Weights of a small transformer language model.
Architecture: RMSNorm before each block, no biases in attention or MLP, untied embeddings.
Each number is 128 + 32 x the weight over the matrix's rms, rounded and kept within 0 to 255. Layers, rows and columns count from 0.

# layer 4 MLP gate, 256x96, rms 0.147, rows 63-73, columns 0-95
[[103  94 138 148 155 153 145 100 117 165 121 101 162 131 178 113 110 154 109 165 113 130 139 164 168 147  89 111 117 148  98 190  98  72  68 109  62 181  96 104 136 104 137 127 142 136 122  83 169  88 143 152 107 110 108 145 125 113  90  68 113 103 185 139 178  59 147 124  76 110 109 121 119  85 153 133 146 137 183 139 122 104 117  78  88 113 115 112 142 129 113 142 112 186 159 139]
 [170  96 155 153 101 169  87 151 135 111 155 161 111 161 146  93  87 219 148  92  91 129 117 101 125  71 123 155 152 200 146 100  94  75  83 158 135  60 158 158 126 125  92 136 118 187  66 100  82 118 105  81 167 102  95 179  57 139 107 136 102 133 155 112 154 149 190 133 177 108 124 110 161  87 143 144 143 106 120 144 115 129 106 140 145 139 102 153 115 138 150 118 128 129 112  90]
 [150  81  90  76  81 152 131 100 156 135  83  92 113 162 151 133 146 185 120 139 124 133 104 164 134 145  69 161  77 116 133 201 168 128 169 142  81  31 169  75 139 140  97 131 145 105 104 133 113  60 122 152  86  88 111 145 125 117 147 183 165 114 110 117 175 209 152 114 100 103 155 145 135 123 193 117  94 115  81 131 146 131 124 189 106 113 114  81  69 133 110 167 128 139 134 114]
 [ 88 134 151 125 169 146 110 124 103  49 125 150 136 132 139 113 114 159  40  95 139 121  91 192 182  82  75 170  70 123 105 124  79 180 163 156 108 143 122 142 133 143 158 105 157 149 127 178 162 151 170 115 196 130 112 120 202  78 148 110 148 174 183 157 136  57  76 171 168 131 175  82 134 110  82  93 140 121 101 164 180 102 196  91 104 120 165  98 151 107 110 144  79 114 140 143]
 [119 121 121 136 178 144 105 140  33 163 103 182 103 143 120 126  80  99 132 182 106 127 115 118 120 148 164 151 137 153 133 187  67 106  84 190  92 121 128 154 115  70 158 131 126 135 174 171  97  57 148 133 148 165 110 136 111 151 159  59 181 149  75 140 158 104  62  77 124  76 137 138 143  97 111 116 111 130 110 131 146 134 138 141 135 139 118 169 139 159 120 112  65 159 111 160]
 [127 103 168  89 148 136 124 142 109  82 115 117  69 122 123 147 108 167 150 151 156  71 130 124  92 160 178 144 120 132 149 124 147  70 117 166 159 134 124 143 132 160 145 134 127 151  93  89 139 143 207 126 132 165  80 168 129 123 130  71 138 116 123 154 164  51 134  67 134  85 125  94  75 144 158 183  66 155 144 124 115 118 113  87  88 194 162 152 146 142 164 167  79 172  79  94]
 [142 180 142 132  92 143 159 131 129 124 108 156 196 140 112 125 187 117 112 160 151 130 113 123 141 127 138 109  92 112 110 101 153 129 140 116 145 121 160  85 181 120  99 164 122  75 156 145 142 120 165  98 127  75 123 148  96 154 150 112 145 109 117  93 113 172 104 147 118 145 161 110 131 145 147 135 107 162 177  91 129 173 115 176 166 136 128 160 143  38  93 111  81 125  96 145]
 [ 87  92 133 135 146 163 111 130  93 163 113  91 113 124  97 149 154 134 142 145 136 135  87  85 130 138 177 105 147 140 111 164  96 102 117 114  90 109 146 138  98 134 111 174 109 134 181 109 128 116 147  96 122 163 108 104 182 163 120 132 113 145 108 140 127 117 149  26  83  84 184 150 154 134 145 114  64 112 118 127 174 105 109 120 128 157 188 152 138 111 157 136 166 111  92 148]
 [112 192 141  90 147 128  93 154  75 123 160 125 141 136 119 107 143 135 145  73 163 133 139  59 130 111 111 114 105 141 108 105  80 144 170 179 153 133 120 144  77 105 175 117 105 105 149 123 130  81 133  85 162 131 149 162 103 105 127  56 123 127 138  90 117 104  96 142 132 159 111 120 118  90 116 147  88 148 164  89 118 140  86  77  96  70 153 164 169 165 139  97 140 114 131 119]
 [118 133 118 144  85 132 115 111 151 121 135 101 150 105  97 139 107 128 123 179 115 160  45 119 158 137 139  66 146 117  91 146  97 176 127 109 114 136 149  97 104 132  71 146 191  99 102  90 145 120 108 167 120 141  99 135 170 156  98 180  98 194 117 137 186  68 130  73 131 183 149 157 183 164 127  78  86  62 151 188 102 102 139 147 118 156 145 145 153 138  71 129 152 159 136 104]
 [170 128 117 128 122 160 109 148 120 184 150  93 119 182 120 190  79 185 135 162 151 158 110 121  90  72  97  88  77 142  82  86 128 132 111 166 134 132 104 185 146  90 125 105  70 113 178 154 103  98 106 101 142 159 135 135 129  66 115 108 168 125  90 178 146 104 140  88 130 183  93 101 134 141 120 119  90 108 173 142 147  99 108 100 113 177  94  80 134 168 106 138  95 135 167 160]]
# layer 4 MLP up, 256x96, rms 0.149, rows 63-73, columns 0-95
[[ 84 140 157 120 105 133 140 151 145 121 109 128 134 147 156 170 145 124 130 160 116 119 191 169  91 116 103 150 165 142  91 105 125  77 169 100 141  48 116 105 126 121 113 134 133  71 100 157 147 188 139 161 158 158 128 146  98  93  95 109 153  63 151 176 114 147 146 135  86 138 137 188 126 124 209  84  99  92 108 165 166 169 114 117 110 160 181 128 118 121 127 161 201 129  71 131]
 [167 144 135 141 185 142  86 157 138 121 145 153 141 193 125 194 129 141 131 113 158 122 182 105  88 117 140 125 133 143 109 150 109 118 130 156 144 100 103 118  82 125 126 118  89 136 123 138  50 156  83 151  94 154  83 108  91 125 134 126 116 114 137 104 144  48 116 140 127 126  77 151 179 167 123 135 140  74 156 199 150 203  92 136 110  86 183 111 140  77 151  62 128 108 104  81]
 [129 131 126 104  93 182  79 128 110 157  66  92 108 136 168 120 136 116 146 157 162 111  96  93 111 129  80 117  72  89  67 119 144  81 181 151 125 158  77  77 136  89 114  80 100 100 108 196 110 117  67 134  69 132 120 114 107  79 141 142 162 122  92  84 158 145 178 113 116 112 129 163 110 109 200 126  65  76 140 161 121 117 110 183 138 125  83 164  95 160 141 120  93 100 144 135]
 [154 133 138 131 117 166 121 111 142 149 204 153  93 160 144 155  99  87 144 101  80  93 148 141 171 116 102 143 145 157 150 181 116 147 201 131 175 145  90 113 118 149 152 185  76  73 124 135 121 139 164  84 148  84 130 135  82 129 147 105 145 143 101 143 135 117 119 136 129 111 155 124 100  96 213 171  99 165  78  96 144 122 144 125 157 134  41 140  26 169 177 106 203 104 127 122]
 [128 107 134 149 139 145 134 162  84 131 142 160 149 208 123 132 104  78 117 150 102 148 179 114  63 149 155 112 150 163 123 181 107 128 146 127 124 103  98 119  81 164  97 203 177 170 131 125 152 113 127  96 117  94 106 156 131 124 132  70 149 148 114 129 123  62 143 134 181 107  67 101 170  68  74 150 131 123 118 158 130 135 160 118  51 142 109 124 136 173  95 141 135 182 129 119]
 [122  96 131 137  88 172  89 117 127  98 158 119 130 167 149 152 105 151 101 143 134 117  75 159 105 168 102  88 120 116 141 171 126 158 115 148 162 137 125 101 146 155 107 144  94  95 119  92  73 156 168 129 127 112  84 128  81 137 115  97 143 138 103 111 122  66 115  93  95 103 122  97 155 156 184 138 155 164 156 120 112  92 162 136 103 159  86  92 118 172 119 162  84 158 158 113]
 [141 102 161 137  59 125  90 104 139 123 142 120  88 142 126 161  99 114  94 145 155 120 132 104 121  67 127 178 127  79  97 105 117 123 152 146 167 122 109 162 122 139  97 104  56 116  99  90 110 145 141 131 158 182 126 115 155 129  79 162 156 161 146 112  98  92 117  93 183 140 167 135 152 124  61 180  99  93 127 161 141  88 123 163 115 129  99 145 156 117 142 156 133 148 131  74]
 [157 135  69 117 128 121  38 151 173 136 141  99 146 107 125 133 129  66 137 128  92 116 151  49  92  80 136  91  57 123 124 135 176 119 152 148 132  95 138 134 123 132  98  98 150 164 142  94 102 161 144 144 118 111 139 109 154 142 126 130  98 161 117 127 106 102  94 124 155 117 116 130  89  93 190 186 148 144 123  91 154  91  98 170 100 135  98 132 119 129 179 163 141 117 156 153]
 [142 163 114 145  77 107 123  91 123 124 117 147 162 133 162  75 107 102 197  94 145 126 172 187 134 134 188 154 128 119  93 131 161 108 144 141 121 150  72 103 140 173 134 137  99 159 148 128 133  85  98 147 144  86 126 147 124  90  70 125 102  90 128 126 125 159 157 167 189 155 154  85 150 123 140 150 103 130 141 122 101 121 108 152  95 142 187  92 132 153  86 185 179 139  89 113]
 [110  97 105 132 194  84  98 185 105 117 166 120  89 184 165 165 149 132  97  82 167 152  51 165 161 113 118  69  70 111 159  75 104 127  87 142 120 165  99 136  73 141 139 158 183 109  99 126 105  84 112 101 173 209 131 155  72 126 117 106 130 121  93 124 166 124 142 123 147 158 155 130 132 107 134  90 123 122 156 140 138 123 117 104 184 131 188  71  77 118 119 137 108 160 118 147]
 [136 171 148 116  87  84 102 194 124  84 128  90 221 161 156 139  80 165 120 120  70 130 122  89 117 131 150 118 148 100 133 103 107 112 150  94 132 121 149 126 164 104  55 132  74  69 107 124 123 113 198 151  99 154 130  58 122 107 141 161 146 115 172 157 128 150 114 133 146 140  72 116 115 179 115 123  99  93 170 122 195 142 125 140 151 153 196 132 173 111 120 176 102 116 128  93]]
# layer 4 MLP down (transposed), 256x96, rms 0.144, rows 63-73, columns 0-95
[[144 103 212 117  84 183 156 155  93 154 127  95 158 103 126 166 104 155  81 150  91 143 117 139 128 180 162  92 226  80 163 172 155 156 142 145 164 156 112 125  94  89 122 174 124  80 156 103 170 104 125 104 143 132 152 120 115 185 175 125 119 116 133 157 133 155 132 112 128  74 123 118 168 122 121 121 145 103 141 168 111 137  59 196  60 103 103 136 139  68 118 113 129 148  72 134]
 [145 108 132 119 166 210 147 142 121 103 139 134  97 132 156 189 184 136 101 105 137 154 130 143  61 100 145 111 148 107  99 132 180 178 126 128 154 180 156  98 121 134 125 127 185 150 131 160  78 160 148 136  95 102 138 136  29  72  86 125 118 171 117 148 177 163 121 146 160 115  97 135 101 152 150  83 141 144 161 163 160 148 134  74 160 138 160  75 133 145 153 151 123 161  98 140]
 [174 164 173 140  82 104 120 136  61 167 100 153  71 110 147 130 175 104 160 187 148 156 133  67 124 145 113  84 134 117  82  58 123 113 115  56 159 135  56 127 129 124 107  59 115 117 157 179 143 154 133  94  61 140  56 164  85  98  75 122 105  76 107 133  95 197 120 139 167 100 135 135 142 121 129 146  58  98  89 101 148  92 143 164  87  52 135 131 123  94 102  96 171 137  90 128]
 [ 94 135  53  84 103 120 109 162  93 144 160 119 159 147 180 184 199 103 140  70 102 116 150 141  80 135 111 131 121  77 134 123  86 175 151 128  97 148 109  90 121 117 168 175 127  72 123  86 135  49 140 129 183 142 146 161  94 126  68 116 131 110 104 156 130 162 162 127 158 180  88 145 177 148 100 141 152  86 156 180 172 151 116 128 122 100  89 102 149 134  47 118 130 128 141 154]
 [154 214 173 149 143  91 141 139 158 128  81 157 129 126  99  92 131 101 139 125  86  82 106 114 152 100  85 127 120 183 173 142 131 134 126 125 187 147 148 144 150 125 151 107 145 112  86 118 135 171 120 146 114 142 147 136 186 174 143 167 158 118 124 154 125 123 116 130  73  99 160 143  47 132 198 142 125 127 109 122 125  91  80  95 113 128 156 120 141  63 102  86 161  87 155  78]
 [135 166 161 147 169  83 136 106 129 152  88 145 154  52  96 106 161 149 177  98 105 135 140  78 136 138  82 173 172 142 154 151 112 139 124 181 138  80 111 139  61  80 107 127 123 143 189 119 171 182  56 159 116  96 151 114 126 144 144 144 112 103  98 144  63 122 125 112  95 179 176 151 109 117 170 139 191 105  81  98 131 131 100 170 133 175 120 136 125 143 115 126 119 124 150 158]
 [ 99 162  87 137 146  85 137 120 133 132 114 134 127 131 100  81 173  86 129 145  79 143 124 110 127 132 117 102 150 137 143 127 133 136 102 123 166  96 172 142 121 152 155 135 124 107 114 155 143 161 164 105 122 128 125 128  84 125 143 105 110  83 148 147 141 140 147 141  83 106 151 117 141 121 122 100 101 130 133 110 146 156 108 121 134  97 119  96 146 110 129 128 122 126 110 166]
 [129 103 157 112 119 153 144 123  67 127  77 141  91 139 142 155  80 151 142 134 177 119 119 145 105 128 121 157 110 154 128 183 110 125  85  69  90 118 103  94 106 133 121 174 185 110 184 118  90 111 139 112 154 159 157 132 157 143  75 123 147 118 165 112 121 125 171  91  74 134 167 182  67 168 143 123  99 109 181 145 165 110 138 159 149 171 129 142 130 151 123  53 153  92 125 110]
 [113 100 122 128 134 132 151 171 179 156 117 102 129 167 119 149 129 139 108 124 141 147  99 111 169 111  97  53 120 110 132 153 122 116 113 130 143  75 134 116 112 129 173  89 125  89 114 178 120 116 110  92 131 176 151 120  78 152 138  67 148 118 197 103 127 107 124  97  85 122  97 141  98  86  85 131 134 148 135 140 143 157 149 132 120 155  74 144 120 129 144 102  68 129 160 152]
 [125 147 105 103 106 114 143 126  80  86  69  96 140 124 150 163 181  35 105 125 162 111 145 145 124 129 151 155  82  85  71 138 137 189 109 154 127 115  82  89 177 128 113 167  86 134 129 196 179 187 138 105 125 119 135 143 136 133 161 113 108 102 141  75 102 143 133  94 132 140 160 100 150  89  69  55  68 114 112 128 118  97  93 170 120 105 145 166 154 120 136 180 108  82  97 104]
 [140 139 171 112 167 129 160 224  87 198 162 131 200 163 138 152 127  88 145 163 129 117 128 108 107 144 166 100  91 180 148 158 103 141 167 157 143 178  73 147 129 142 165 172 121 153  75 118 131 175 127 172 199 124 192 147  88 150 136 110 156 102 182 136 134  98 126 134 123 124  88 116 111 101 160 147 107  84 115 148  99 125 135 120 143 172 113  92 118 163 106 117 103 155  80 149]]